python train.py --n_layer=11 --d_model=160 --n_head=5 --n_kv_head=5 --head_dim=32 --d_mlp=640 --vocab_size=2048 --activation="gelu" --norm="rmsnorm" --norm_place="mix" --norm_eps=1e-07 --positions="rope" --rope_base=10000.0 --rope_fraction=0.5 --qk_norm=true --attn_scale=0.177 --bias="none" --tie_embeddings="early" --parallel_block=false --extras=["local attention windows", "shifted keys", "gated attention", "a norm on each head", "value embeddings", "hashed n-gram embeddings", "a smear gate", "short convolutions", "capped logits"] --init="normal" --init_std_qkv=0.0265 --init_std_o=0.00566 --init_std_up=0.0265 --init_std_down=0.00283 --optimizer="adamw" --lr=0.00209 --beta1=0.9 --beta2=0.98 --weight_decay=0.12 --lr_head=0.019 --grad_clip=2.0 --warmup_steps=384 --schedule="wsd" --decay_fraction=0.403 --decay_shape="linear" --final_lr_fraction=0.05 --batch_tokens=16384 --seq_len=512 --doc_mask=true --train_tokens=110900000 --steps=6769 --dataset="wikipedia_en"
Each number is 128 + 24 x the weight over its row's rms, rounded and kept within 0 to 255. Layers, rows and columns count from 0. Numbers have three digits each. The size before them is the row's rms in percent of the matrix's.

# layer 2 attention query, 160x160, rms 0.0894, rows 0-54, columns 80-159
097:131106168157152119146109076136141149174121111098114129083135128154135095145129143125089112114126143128141117144120132101127080144171122199131150127163111057127167106163100130148140163131130120116111166138130123144125115116119146142162129101
096:125121090141203128123160137107108116114095127148133087142129140142137134124083126126132163115149094134102143125123109123092109161144141109065137123125131115117156172121134151146161160174148095134130122155117097139096129155111089092120100132
099:147120151127100138143116087093133142151148147101155125102115108134122136100153167132112122149104156140136125122131129132167132101132101133144133115123103129158088106123177131103117092102112154115117134098170112152170143078142137142126118143
098:108112158158152104161115101138143154146117120147147139096108157126119123184149120150147151117120169177152116144112117122134080111111173151095151112160108100127146122134119148125118154138090134101154139168130082139148111146146140104142122110
097:125122134128158103159140128098118130099109113105099129144142157140151132145111096153168159117131147144131136138109119117116119079120122159102144142139147129108163144143132146105145103158134120130155111135122090129157090134137117116118098096
103:140149094102125182108156121116100103111095147125113081154155103157157122102089145086131134149162066098096150124152120121125135139163127110160123145094166173107109120151108110133140118127151106161108131099131160134124135146088120162139147119
093:176093157165094137144050118139117140096162150066130153096144142112179130136135147101126095125156102128155149110103124132165177121131120142202130145126139101166142151104140136152129111095135143121097131147151121141160104133141155148171116115
096:139088124116154106113124154154142155096110092146075168140150117165144107106167141115107107141156103092122138130114135100102167141118116104113114055134149118135158120095102153143095157107114154106137137088117121118152073160124082125111110163
095:149157105145100122117152127141126121096122098157128164080146085107159101146077167127105127164131154133133136122108134151150132088146140105115149109100153121116126145144108143128130117152144102158120142137103116138137171116089149131130161127
098:147109110158117145103094144121111179113104168122093103124153153079141168145150121145177158159094133119099159140179128142162114066121112144148152151110140123090140148114114103142119109130145129137108137169112100151115161132155119124119125098
092:147154118089120079063128104131142118161144123131130119122096123119105118116156104127128133124117136150159122104121096091123118177088157118164088102160121128143132116111162090136078164078100141127161139131145133144148117155150082156100137134
104:123105184114140129143119162160124110147134142109119128073101119158139138150159110167138168162145151159150086121066098091134147136124102113125117168107097143153135124149132121134103144168136085136133135156140095167118094154142122087134118150
100:110151106140176169110155125122079162129096169122133100140155112100121117101131125100159126141110161133110116124114126165137084116139111151138167131116142135089135158161117141127141118164127080139102124136097110119112125100098160136126183152
097:144110105082134155085146116105096153137155127167119160125122164149135137136109108086149128137107129160111089144122109172119170100141125118135127147108107103098130134156123142103164112141139111137135141156091080188135148153115125120155165150
098:143168138117125116134174131112129141126146132166115126103106100144150111123130141115151145161136119097142091121172119193112154102138139118130141141113147096112144162155066157106129104142152132104136121183142157127145178122141139123147141163
100:134105126122143112093115179125158147101136147108146100072187145125127150095141143111120137157126148097113135170137097080107128134125134107107127119140112132152157104113126124163115131145105140128138131100096109114131076075123128110099104105
098:134140136103140171114181150177102118130125135122111086151100129150163104115114126126107146115138112133140125120097100080108068152140157134155113143130136122135111110115133121171105148148126108137127131100202120099143124145128064143104149148
100:140082119088121119069129118132131114183122147101099126128139125097098108114152110100131140095094112146162144110133109107143137169093148176151135110151121105175117133092156086129154158096113153114128124124117157146111152116127148158122154139
100:103116124130134117146078113126177130132139133126174107136149066119130098142162175099080132133087127094100138145104137154141126132118120109177130097161140113138114113105147158096144145094119113134118094104161133119130130117144155132104130142
098:143118099110143156132133190139074121108144145134169105142138138163137163153124140126097148120145130126107153132123171156107120112174141136137134145096180140152108134143140162135104105157176103127126142137133135136075100162070101091141125095
108:112120137099117142086137131102149122160164129137114117157127157123149134132165106102133139168125119123160112118152141084126099127138137112153055100157115128128109120152127092121126080169120143119121153150169162093156167136125095145092122084
109:097141149104132130128116144133106091081120095084117117127098138121114093134125175152082134142115084144131161081078124067121109152108114096164138094124087149137108091131143133099144158118104100153156123114176160116126120111145141112118166167
091:132110166139140122127131128128126127170104133093141131155125107157144067136117104155136134131098127124118143124104124126147114153117168163102126113120120130111096132160106097124121138136115120102100109093115086136084111121104107132126151174
105:122102149138135094166103124130149103138131125110157122102086092131094103140132175145128151158144115118142164119137165151151081131121117108098130135107135157117130143135116142145116160148125101120139152072097140125100109100124137109147128125
102:135109168121109105104128134114125088170140130145125142125116136124117126113096152161137137112130137178169141138100151101145134167126134128117141142156099109153094134103157101114164112152123118082139178170109141124096133131119096104137092132
093:107143113098141145117140122142119183064140123123115165143093113124134144119110126105103132116148129141092124120076132159122106120167095089162086153093120148104104147179104147111115171160120118137154137138145117134173120138106095110132156109
108:109140070119110151135162099107113160104111111160141116116140148131096149143113130112144108166117132113126105117165150203123148110125107103127144112086132146089115118135086180138129129139133119163130103112140132115149133120141146136133153161
104:140137157106132144105115160134158094134109092093096123166127126128137122121156141148099139101123095115158144113083107059146117141091135133154113118162130116147146104107148096145113130096107138116150182118172127086106122121145092125104139135
101:111099156148127081166067119099177154129147173148171148135132083118135109146169113107143110143112159074114123171134178140116129166156114148106162118129155112108123160131147170107123120099125123111098075132100104122117143093116188172164112118
100:125168161140136168136148087122103113108125117144111119107104166122102186141132111155102113135142106172080131123141071169126126107111128119073130137132125119093096133142134145098121154132139163143107124128139150153182168108134090113117159145
100:105122142131138116125167114093117077162112104169120162115111115155079078133123098094101194108155136097116127146142175131135094152105163122116127140105163118110132105170130137116199134148113131148167177127127105125153113088147116174133166133
100:125164113145151123116101136116166089166112129167113130179136088105114156161135105131106155074135089156117110163140176129120166112124119160164147152168153109139152149169142155105132087080143146120119128157166151119128139146136127150141134096
096:157180151097117113131144105079127128108122147114135124151148175159113146104126147154142103142146134135094147141109098127105145097145146095147115127072115144122094144138179114102132117102135124117123101111094162124129103143124098144114175179
100:115148152144164103131121084129092119118108157093173140162103171151123133124111142091100130115119136126132148155124155155152121163156132133107125133111084124114135115110146147144126136107155124154098124116108120119128146150138143143164172101
095:106110158147164098114133113155121118158147094127066155106103138125123118150074122104116152062109151149157125129108148158146122124144107158112156150155129103125180109138089167172122149141088132137122147177130097127143112126172141111164127121
085:137082123118100152105097150179135148170182085130130128111164071100103129146149090100142132130143110180133142103154116117092094125111121138114127156140132135162155101122099134169112129133144163137113106154179109171129096129102103146131093110
092:152140117124126179115138119113094132137140153098161082161132112141163165092145141147108092176106115110094125120130082093123118125127154099134122084120134141115091150124145100093095133112179120115130105091143193127115155154097129138102157153
094:097140143125158070177099109136151133123133138128120161085100190118121121167140101116125122116123177129158101146120148161147129146099126143098155128161108107118124121112146134124165107162096114122109132151117086132129094144146146101149119136
109:084110136097172163090139109106112111108135156109103104151148119099114117156174091135122117113135176122113122164071145144130094114187119100110162122156138144145107143119151129134108123135143125145108143108072125150112160147091097146124151123
098:173162162140135115119115060120138129127121116133144141118134138136134143101111115090132113121168143116104153155136164113153116117124154138128164128142122109145101100152105124143159092121099132056108096105078155157109170136141139182135137096
108:095163142152145132139125130084111070104112108107147182156113122151134085114140151092115073145091166061125139130132183150122107121138161112153116117138114111130131149079137087138116164130122159141139136123112125170151159091141123109119142125
106:152090095165164168148120151131073125120101129114137127100139122162149148119123108120146148169154129143131116168118161149126143122175098109122106195122125165102143146102100156108145127148115156170147128159106102083134112109121101082110099140
111:120124147132107090141104150104136126101117140175153147118109112156084153088142140139123128135116173152109106150152169142112136145151133111091167147139068141110138158122125132117126160154141152117140119121121115109105142082151115111166096105
101:089096110116124123143130105105117132143138133108138126130148092136128080137097111101136132149137115066143139146152184124126120088086151143111107139147138125130122077085138114120170090131097136104140126153071112105087141104123130155085104093
104:168140157124114099131147094145162089114103146129134107166139163098139130160142138109117105133085154176135086139115123103126141114116126147110171128134135134133164133184129141172112084148137168114130137129123179163115133137121098137202176146
108:139130155134121143168141107138097140162134114160128118130124164116162180121110123108159113147145180138137119144109130127160108116150111129160145154115121128144166141164128131135110107163152090098123124160153190132136166154133119159181135130
102:092146167133135138139128132139112178125088123135055164123130173120112163131136101184136159079095124159129134135116116103108146149124114082086086124147131173116094132110164159103136128140082147169155141131133144142106093140161084127153121148
096:089152142118107127140147135115147152126105109120107130110121171109158099090134117170096121124124143127162114081095103125128159153115134079136117107117121117114091125112159114155086174139108099158124140155135168138164079151146125119083140109
099:137137130121147123150136116104124136088106118133133161148121178092144110146122125122127101147073124132185124121139161113145109110118134146171130122135115137123149156142125142109084121142158157106142137144139100166095156127124062131104119138
104:139142137111112079135108098107141090109141134143158116111142144097107146137161124108144113153147136136136075136157118149152132153106107115116151121136128070116129148101166131142130102105122085091091097100104150169119169115122141128143132075
090:125108167124095109147035121142159122122117123144143152098143139134153136127142160126118129121099114154121135148167141104103146127099115151122146144124122117128133106130097121120121127087099148116138127095148126133114117124140149174164141092
097:096072072135128117148113151122161136112121152114148107120111115116125133152146126139097152093113079105113142119145133154128097129128107135144100131131143112099126157114139072108090123129148145142121125117114108119140135135138117104125127094
100:108119125132101152164167115145099114119136131112148110111129112100122122164095156159168191129158120142142103121131116146156120155124084109131124154116179108123127143113172133137104093174139098129179143115099128100119137133133121144076131108
104:104091129180126151100133144131149101105124140124135121141109126117112080104139091129119113121133115095108209086116172130122121134116151152083095124102108094132099142128131109077125136116149161165137124121156101116135119146091130115111097134
102:118134127126108120174121176120081127095106138109160119144123191099150107101122144114151119115185137133124119132157130136143155129103177166178138120112100163135113144123137123140091114123078102151145109132139155129119133145126146115105150166
# layer 2 attention key, 160x160, rms 0.0876, rows 0-53, columns 80-159
099:159147174163147182121123136116133127176125118148119147152164144166142094133123130124098114143159116096110174130162149146087134134118146107127115097116134121148130162162075154138137148116163113109131096108134132151161117112092120165128120114
101:094122175124107154124106125095108117175162160154118161114125131098101079136141155163146076122173158130043127129130145131152099105113169137103124109144128143167121158154152115110129146131079116128136153084136113123149134131104114168130154115
087:091112155100137116128103140120125125109089153112112139103171127128144137141166143137108103151152111124116140097112126119112131147170113137131122134127133146106193137115061133139118143101099169150114114167116106071146109049069093112123100131
098:170106142119156149131137095094100109144129162129119141100113108103091117122136153132158107104181163092095124111123146137132104116152132136123129135171161116150068130134166131153126129140106121124164181131123111141138118124119180117109135097
092:119110151128146152127127153143169155149151195146133123122138122152123180136147121138093125098107096150115136136130136125090203089089153134137117117151128123161126139108160161090104102112119147099102121097144145150151125132132146145168125126
104:125157141145095088145133137146142141092126106076108119159125127140151144149134122157114129175115099126169133128152115088132142117136110120134142142077128122109182118154098111157123158122149166120112108133165134131121114100140100112141122129
105:109136083110187120103179136163150084092121127121147156172132090108085128138127134110147161123093109127137104126077130122136102127137137141131122144150161092076103078147103141126105141150184115108134145087113142100111109101126128068122143100
102:166093153174121129164128171075132103163141147122070088116118132130092179072127126130141105102129182161133108157153120144115137083095151121139131132101142131137141148105151131119149113147148139133091126152171095129143138146149148137149184149
096:118121124151114118081126099123125094161116133127157134106099128069108136156147176141168128121126148130154100121127153066187103132109115131131157134140102146141113129112108103195107126134099101127138196133166119149125138147153145112108100131
099:151174141124144120127142126157132102141131132110164165139090135121112153170119145141148149116106109129110108164094140076128130137156137128101152122147117130146125095109108119117166143108121134102178122123151116188131118121123110106124101149
104:124101144134134175130166134112112130135128141163122095130173127137140127113150114104131143130101113134094118158139087154102130136133178130127162124126147098135097118149147179071150121093147124101100097151087117153114156144109110167168173140
103:105121123100155130142146110097145131125117133176122161138121169106155101136141139139156149096101160127099130167113153143141155137132116112115092130099145157162102134121141145092154089126158119159186139145096099123128127124126152134171162116
104:096120143153123063107107128163122132144135118108095148107134147122108142153132163153142182110070125118139111097132109127160088155104110160123103133168112133125166128111106127127109133100127169071141123146124149117125118074191145109115089137
089:114116135174125153091131126108103159126143100150115173127132114064154134168127161157129143130147113101107151121139140131153132116128063120127095114172082145101152105151096120148107100124128097158174135118183154109137084146156143113092095109
095:126085159123128111119079108121099147170131133189118164130093132088135117146156156130152139111148171104094105155112158077164135167111105065096134103144127146157095098111128125178106129173147131177115150150151143142138115164139095115129143128
102:133084086145105089158130107158145104163165105133109109087136135154078184134153135124096116120093140130136135137122134134146118140107150125130125162084141136126155189128142172146162126101137148092132103149132146130098169118110151144162128115
099:075123141132126140140159161065142119111135161086120082177185119121122106099102134112150191114094160129137111145143134152084081142125136140128086127119156116134123121139144136117146125147142118107136084159136113111127183127108133136140177141
098:177152123118148166080150110138144082108095128141115091136130132178153124118120120133113129119136101085119150114139132157094100143121191140141120070118139120108099130146135114132110178104140127105131091088101179093155132128112140158126148130
097:119119127138128136111100128093117100102115153114136100121134120140105164064114124131123103142107146134176129146164114172125128119129160149121133138101144140090150152107111151113139105143132123083134120118104147136108190133126140169132128115
101:134118182114122155119118105105116131161072155156127094096104158148154146101138120129096129124098142119096175162159101110113126119169133099167139122141107134149110192117159132114129143108093174102107140144135131172157145110120161193163105103
101:111119130121148157124117123129148143107141129111161152172128134143143110134137126076100105095103117131088128152105120147126096123117067138098150117108182130172123125134128142097122124091122117133047099159070122118126142096140152163123120129
093:111142184134122106126154098132145129118087138127157157128122120137153159118143112131150146092123174121132158161170116170165147110131170130132143114122185118170159153145131132120135103087120097131113112095050112131148115124105139106116140108
100:134140113144125138109131123081142137084107159090159127158116119142153126103132173137173119108120128121131111117146167173133105104186147170155126167121134112075128148118115141087151072136149090105103152121107116128108132168078139104143164127
099:137130119098132112135148097167124160089107142136140077091147153132146112138101144161141118141110145147152109126133153085132147118146151105129168150134106114131087140084142103171118133153102161159121118183092136143138140108152114135165106140
102:122145151058126123136112105130144098107098125135150149127152119145151090136146136099129104123169125109099133116156090163127106093110165121165119124104130148135094122106151164109097101113098113133148156111083147148144098133124160180134134103
100:104122106135139120123145154143151136117100117134104131134157116090116163126159085128130174132106132162144105115140120123155145107146073118149089139146101133090187095113103099144058104114144117112101143175126095058142096128152114072147118145
097:134114156134114108130090112130100152116123157129119096101076105070124103111125155163142176116150150101125150122088129066177126176113119075153122124153102149169112154102135119157128145142140152141159138139147105138142121106133117112073123146
091:161123110115130134136139109114135108129102137083141109155135114179129132089125111105115118116122128102100147188140114176111154098111159136155112115087214100105145142140160095087141106126143101118098079155085134143140163157111145157164150092
101:106099108132117141117103128143112159141119128145155166117085147126070128081141164115139060133112099143147117121155125153129126131149134128158172142127115149105111144124116126142146126128089181169121153110098147117084096148123140151143116100
097:128141161137153116073126100111129102145139133143112133152158103133183117160129156135134148105115155159108147121096160101095123142145090143094100139128144122136157117151113112136092153117118099117101108118151095158118120134106191136108128096
103:145138085154126181167130128103145152075142151110135103096160098115164163126149113139115087100155093146124175116139117121115162102125141094117141131117168158112126113118146129146105106164160114162103108139082155064124127180058126103121143078
110:155147112110141138122080132146143116122082109101123163116085156144141096131128124102095121138126063106137122137147105129124128119139091115130095088126116100095143091132100128098105153105116138166132144107113132153137132118128149097151123073
098:135104157144123093109178104132119125173093134104121106110101117132124117140101116077103119124131117136141161130128128149130128170140101134147124121118063127107169095161100128151098135163145117146135103114143125154100160138106144143176076096
100:151131138148072142142137129116131128153144148166104100133138146157149138102120159185105100141144103095089144149156113128115169154140137103118101120077114069148133163143138137128112151129162134108112115124132143123155139133109119166150156118
097:143144085104161158115105136133131117086172111137141123147150112128108113149147122133143138116134152093129100130099122107137102122092150164151125115197168135112076141101130125113128096120110122094148160134131126101119111102158111083087143157
086:163125092177154142142176126113127165141162170161138122147093133141151135158128097080109143125143127114164108130130125144131104156123160204135163163154123126068153106134130148093116082175186082118154175122120116099108145123148113089127140144
090:096126178123060105098101116119147082129096090128117155097128141113113092109124176119141119123090137175141134142127139137125125123117086079128131102064124132164138109134111098173115167112089140139105113139132120164136157163109149178143105124
103:152154116129134126101086098126115119100154122134136139114131120150140104106144118098168149107120157088126103123115135123151112140099151176133130119198112114127089122113136123088149129117073114108147160125105141159144135136179157100112126133
104:162136135120147109122132105132104122138116155153151141149094134111143130104118133116118124109133132095042133130167138145099102170151175156097131132129093095127108171117135150087097140081112144133163170091125147155149141151111125118138174109
100:131111112126133130075170134144115111146128161137111084096136101158122133098127132143100128119133110080098152092127122134115108097141142103161102097130125115113136170144170113079122127138122156145121107154128166170087103166104098148133108113
104:151126140157128122141156163114109110173123125168116139088119142108157105111143112131161164123130105098094132102132146130149105155127130099099100148143149124091142108107157099111134134134168144128129150125131122156124103144164090170155154164
108:186113119151143149136122139130125111099146114159136146127126146148128121105127122109111132125141133102109109136122170114104081139137173130089156171123144129098152191165160166140119159142191091128141116116135099134147135156132137134141127140
100:120106133126120114151133125111115126152138110170129134147097127117097116136128095172117158099161077153120149131094144105141121120156066133165117129146165113120110118142084119116126101153103091089140152137154126159176114147147154152106134090
102:158153122155116154141159092165144079161149135136138098095182141133120117118120151114106102117139131135110129077121125123140109127114169147128175148119101104133125143140149146080140125093150174117147145118145147144159125119124158154178118124
103:114140138116124160083130127105118157128143142135106151169084074102128154088125107110135116132135125116135141157114175144129137118147112141114117117115179149145152101142138155172106072145125142127083157152155121149115110173136131176117142115
100:105109107127140107099134137073119123090148151119136145148139090141128120150126131105126118122118161111123108111105138153156112106141096115123105137108174131115117131126105112122150085168115106138115150104125141139094120138130135155062090103
097:139163131169126115173115135118146129098172150089131140158123108156174151109136123120136123154144124125145108165151110123119146111072135162157135142137123118116123122143111102138114109132188102100151147124101117107162167096146145118110165126
102:088131139075103113169109165127130162120140117087110143111121137131144145149124138139185138154136144109126105162117129131157179159076112113145103104131123131140082101087105098141150112131123111115132146142091107101130175090119135093091151144
104:139126158129111098103141171115131159147149161123121161123088162143143151118111146085149090123163166150124124172097128158120152081130131111147185109170161121148160115132124136127157120128112137118090120149099100136158130146152119158095099149
104:103103153102127135114115108115074126158143155145144110109100137149118171141115112138136147117112109131075164113115104131149112169172117135152146123136093161154078123131122141108142087160104130111105120171135152185125111150130133127107143140
102:084102180124129120105133103129139110169105159104082119142098119160110125122149133138128148098134134185120117163101117082159149114096103120181122105159105115122125106117122137116145095129083149148112118133130100143111137128167136136145145135
104:119121176131123086145111082100144133154077146132145140116099137147064118170134168132143168110116139191143101116128145123148130123159108102130161142120116156156119071106120120163132142174122121128130131144138129143150128130123181125121154126
099:163165109151135136108117111141131126084156153123117095131133122197129136147150159138137129132136127138143121127096099136109098128084131160147158153106134155154101103149121098126146141158143073078143175135158140128109138106124116113137101139
108:118110150075117145154131126164150098154109123153133129155132123123089129124121137156110113132125169169160090174134126126108119105079112140126090152118125127138146141133101149123131185103098114107148136120147139095131113105124148157135158133
# layer 2 attention value, 160x160, rms 0.0888, rows 0-31, columns 80-159
108:146146113149123113107134108120160069164090138197147133091148046142140096144121082138130135120115136157102137141136175159108115138129090131162094161124142132095137097144123131100150157117118149123139127108120121153134177065110129148166135100
108:083129133117132116145134179155139092126097169152095160146116146154096166177103080133132157128086109142118098162103144121147130144133145133079161166125098072133107101142116125136106137152145105100092127163141124131133156154113160097151111135
114:120165108142119135171159162137126104121101102114117144161124170161156150106129145168074108126131156168130138058124141090146135118165122134130126193123119155093126160131127141124134105144135127125122181133130165151094124139157132094150079132
102:153164084155114089096089146100119155119117074099150145145099182109157163109140158139116125131132140124143080079157090087152142132109106115086112088122128149144114120132151119139106126119127115115100145103139138166106128143133139132152126122
109:113150161129121101144193120140115094137179098139142169153129117092128119181122185103128144125122150126135092123124158131145103177110141150137187137127129125113135153145154131143171137102136138100186122139118097112131126108128115121123147138
112:131158114138132150104146123149130132117159156160139135176127137147078156141140085142151149130143142110125139159114118133115101174135172126093158124112116130140123116114137128116161137161131119125147151125135138085140129150096073179131173142
104:126123133119125154129113162119096139121079097021104117138139166153176185105140127135162111125126137124125140076124106113173169091134113113156133076126090169162142113089132136118134113095108113138145121145148157185090119153180122115121103123
102:157118080173124116092116143083132136177131180149130139146118129092101140119123107166116136118119162133137117138111127110129077107097122135075114108137133106161113089142116116121137107130118093149067144148160155122120146147110115132122148161
150:147124103145123151153106146072110109113157157122094121126144144127139149095100091116119107158123148149114167182154127172110158116140110111083120144107139147123140117181129134136140107134188108165096095100116110170122143131056127134143178107
108:184073123118117127096127135146132102132170116065110086095111149143142186122136110151127159104108097135164130086124138116121135152128120148124111146126070138174121069127120141125139123111125112141180141178137151134102119142143119105113109157
099:105200139139099125111103131115132184134152122166156141177103135124136091147133126107146139155126169097130153146099110133148103178134102135113130116154111124137127103159126123126141129145092111141119139110144152149111129148164143141124164103
098:110120114104146129138139094111148125125172124106127159157168136156108111157135148107089120097088096105086148136150122166116137079144126128139141146137127142121154108135116150132160168129117113141152106127123134136130112160125133156106079130
108:100111145098124128141100171127145179168173168142134178181120116150146146117106146122144103116113099138095121176127101117120140063126149137141119163130139119145134128115120147104142091099148120155129108179115079123082094191146156140126140162
098:123132141116163124150129116135154136110088117145131108163113100168128151104143131099164144114134099076120144158128142129106107126127168129151092129145168124123127120114136133133144150102111160152115066147099113158158103147163086148130107174
097:090134107105147125160143147145166149138144159130093155155118080174123091132112124111092125107138108136110160130115118160115136108164140127103104154129144122123155088142107131137145119115131122128089145122127125161130099153081142125121102107
109:124119127127132169111166119097133146160136150187155098145150123133102133184147130109103126117136119128112104137129130137116131062134120191096171162122128112093099111157153153171146164130093130141104100119125107148136132122167157126156098160
108:132112144150149122100135145083070094121104140124127152084121083123106130103123121162103134110117101120137104127109139117104158115139115163083117148127116122092124083120070153109165133159152136103139109143106091121136166101119142121141146198
118:116126121061125130130132141141150114163156146143197122137130171133144126121151132110171113146097179102148099098115094121143102164130143136135104129117107150144125136120148153114152126144113144130100119169110086118140154110123156146122115181
101:107120178165109142115162144122136106123148125125145175111126130113148142143122160150124136132127116156137090139138117082144146105131128146141168090127137068139113105157108091127135147130127132087134141097147114110156173123121129143096117162
096:184128132141134170111134120110107134110091103080097153140121127156118096117145109103136152128142090176145180120101112144120109093145108156137119098134113144107144113149073142110111126145086145099133106082120107098118114144133155141123086093
109:109152105145140121116145119100138093097087158149154180163170121119113100070084095122149141130095168103131126142138164136136089194162137161128143104131120107129098069157139132091133142151124112147159129141122156089116144123113105132117162138
103:128137120176134118080104112105149171154163169167155143150146099099091120163120107150144122125098148133114119140121121111121121141102150168099130079139164037141098104125143142127140126129117142112113131137116131148128115143095157133104169183
110:102148128082128142148164132123148145096133140147149155170134134179143105111149139097108128139097203096120139133102137166148122146127166137116146114135129148144117126139139161120172122136111147131100111107081091087105130141119141160084122168
112:131106135099141134107109112087101167154145140176160081127133145135114101114163174142178155129156111104116121153125091155116110129073130129057115116132169105149130104116131135138101092150134138117035102100141141122110149124135119172116119149
106:089112161177118099144091138151151127131151135079106147150088122088134143159093062109160127113135117158161143109101146108121107165118098142153127163111120123146139132130119134133060127135154148121143112146133124150114114130127114118174136104
113:116151125121134093084144105105156132160143131167187119164124131136103097172162152102128144133135130141095085140129142122145079121147123166101157121141180087099108133149155135123153149111109138102111132130112111112132140086163155144150161152
104:150149103114131123112132101089161147092173141164111111148161102160100112121109039115140167124121083128104161150123131127108144105136124094105113123114162113063143118131112127128181104133135135156121137097148131162142123169095109142139127146
107:136154114124118140103098144145138110126140108133133112127158123126095152186073099126107091126115179127133075084148145124155091100145150139141161153130119140132108148122176126112099100122118152076138171104122161145137105116130145098099092079
099:132114133165116131170138128130130104144107123090112159091142106126140131104116147173090152122173122124142134086158164106147149065107106133153074141124156133159140076132127077130105128140136135123144178127151109140117140077158112111098115108
106:104134140124129121147160134151107116134115109142091064142145144195151168173122122072137108142158117131112122118131078150146132124114121115143145113130134164097151109113139144164104140102122133134099092126118107094127114132203104115155088126
106:148099154152116142126104153145094133182130135157121153120132063150167137077145118109170137113113185104148094132140134138140118137124125145130126117111113167149137168125158121131188125105115096154124142127109084131123175129115123151185113138
106:102099146144114098154104135131131183100109119101128089137102176170130132157131122136126110134145095132131138095126120103135162095136128104144164123124125098163136090111112128110074110112108152113131130123140086180160130155195169106153095101
# layer 2 attention output (transposed), 160x160, rms 0.0895, rows 0-31, columns 80-159
106:132154163168111156084119122124137156198145152165108123117157115088138130154104138167158142126137140142146138125102129126088112085134109135119114139151124148117117106146115115090110160140139109145154175085148125112152200098155125153116168139
119:126164092108138079113142062118139165091091117111107079110129114147103112111136138121107076093108110071133148125197095141125130148112164100135133112138113137116104120090093125146111117103124102129148101113125142119146107118115151120100132119
095:156136104121148074103145096123125090148099123130154162177139116114107156132151121094122120150124124130148101104122136115096094152141156135141116154152114113096106115125093151106119152133131138132150180074174144093152128138129131121124128108
105:148124117126109151112101115113089112152137123110135139126122124148149143123132142121140148075069071165068132130115093062126124149142123105177124147103091146138101101145128118130165143131108133117150159106139126109108137139170107138111139133
104:096156162128116090150131093108154122121108107096134130107147155121130110115112177126124125149113162120122140124161098089101100147119147094152133116125153152135088122137140146146150149114114122131156142147108178162120156092162164186109163086
106:112134137120088110107141090087114136096106100134114158119142162168153098128163153129138105134108040156110138091164101120158107145116128109168124143098125111140129115118129129161129112120133139131151142156166110099131158100191137104119177117
104:093103124137114157105108147191150127165132087130091102137120117091157155133137144089128081106185067133127138142118118128162112154130142137155098134138122078117125127118116138098128094121126140156090097157179124113082085153131106143158133140
104:162107078110086136152132109115159115155165145145106129170105099103142143117153124140127120155111085136112131118094171133112158112111113127119093132132108107115138150114124105123119129166142163130115139127211105140169121103189088108125116154
077:146125126137113155145143161090118139129171134142113134145152153122159095107108105113126122158130112140133155130131127161089121134142100140137114137130127159121192128142138142159124128127187104151102096143170127097135142145107119161131144115
102:121124125098136123114137132085146080122143122087123153082139085078133134113119163129123153168153104137141114112150171117141123126169096111124109118099154138121148153134093110116163123105131143101133160093137109117106118104083178144094094102
106:127122114099069118123116162090129145107147131139125156100135094156163094120097121118126132139121086168116132105146157102152104120162128118129165129122099139160151117146064098092138101097138137132132153151170149104113112093110157147118161103
095:121187135128151109157151138128155134135118123180148127147136119123122114136126111098096081123153161120155114139147129120149139145113126153082134124150174147135116123131119160171139137122131106110121121094138124105136065154069121114132104110
110:123093141132161116138099180174162142125132141156140102135156130163066128131138098090104155130147179122125085153137135149143154114135158157116132158163167121112117115132168167147134127116186105148132105124091115156097103120107095139171134114
089:091117106156158130158145115130169164100145101156086088130147130074137119120168103132166112111113139087168129124124149112117139129121146158114138080181154129093082157111125164128147137175094150136135060108086118134134119110164124115131125139
108:160173113131144132142140114124114139085122100117135093149116186137147101164129113148105136129142118105170129076129113119138151107130137173101154121124125144095142144114127133158136133155146121095129117124124108123149155086195156102150139154
123:103115139145133111125087143129115121129114167163086141151102126137122109110119077167100115128093128136128115144134140093138148134123111152123159134106099160155131165128101112141072139121112114131114119154113123080145105162108096089122088121
102:165095092134160114129080105167130157121149161114097153130100162091151148150123157107140124113113135120116128087142096155107134143093141158119146157123129127146114079125123084117137118108143074094143099088117167126124154134101139129141140139
113:124132153160172100139131123168125117125134138131107117127099139174142098114181169116104147119105138127127152117119146133197175119097151169136173104140159078135125069076127137164148110088122156117101090128100116118136116140128138129134105109
086:117123133125135156098162144128137113142150105136143168128093136106133121118098165116123101123108143157105102156105146083149154114147120122122085124124128160124127105135113101128125147143141125145141159136142129115126145112106153157090126149
116:130106152147125119129143105130143131132123097105141115113071134075145076152120154140115083123113132091144142122155128088151083157157090166110174064153123140075090109117122112149096133176163164088156123056085160115108110125148145127108124125
110:128136119155102115133116139118125119158129131128166142178128074152167173113114086121147107132145154134103113115098148145119145131139105135072090145156122129166160136115115116116151138158144135203080125170163120109164122114096104085109096139
104:119141094136118125116102147104135106159117154161082168158150083148120132134162059120125089120103118126119100145119152092125142128128146090091143152165104117128132153108128109147115137168129117144119124169163081083133103151105085071141060142
103:139091168114120148130135121167127156122118127129106106162142145119140098127176125142154158095122127132151173078130154122187099109101149157099157110160154087133113117083132136127118132131158128133095109105138159101132118140083179099156153114
099:156096138113136121168104155147159100099143131130130120129108099123145106123125130131121097121098094125088148141171122132112187113094139123163145095095122137136109131117150089119111160140112167118135031133153131131160124125093134108087121106
104:113115117095148110124093120115124101181102107118149167117082094082114141122102141118102108140104128120128098151127129107124089113122104119162131120106144129136111159160079080159120120138110116138137181136111099114137119161172140125107147154
105:118121119112123115110072132145162099120125155142133161139083132125131134159119096137097133151108097114143089136081159099128140154106113112121149134139083113151148133097100090122115138143114131139151165126109137118167119112092121136084097117
117:176151091117136131152146119125108110146107126100153097103093168136132115137160143137108138162108131038138116117176111113127123120113124148091117091137118129105141120104137115138144140100108114112153115092092104131148126140183133100146168138
107:105159125099124130110159122092136104104092096101178113146133114172138131108113108125144120159107154142120101132163129091137117154153114073138178147112127118145078151130119144164092139111128121164137169135121131143152136113115119165091167107
096:126123102113108133133121140125156163126140097153140151126099120129132158123104119130139096109109164135117103141080151144114139147174117130153127160146115144097119149140119134101171110165188140107105134119075108161111098129150120085149090153
097:108177119115161106122106089137157113122130097077135110059110124123097109146087127146100103129094155115177165137149141141096109124124152130123172133127087127082114144129123137129127156102086156089139133118058146134113118140117119153119129129
116:088124136164132164129092118137101125161174097144140184143159094127134148120129130088129137134151133166133145146128143140116113163111143114157105176148140093150121148169102164087122120114114124187122110151124159117100113143105123193113110144
104:126123113125108132099125141156114133136140109091130138117110146124083151151113127087081118099164114117141119142123130151144148133148115082118130161087147145161123144111113083141123134135098122142106147121149092122118102123117131089158093173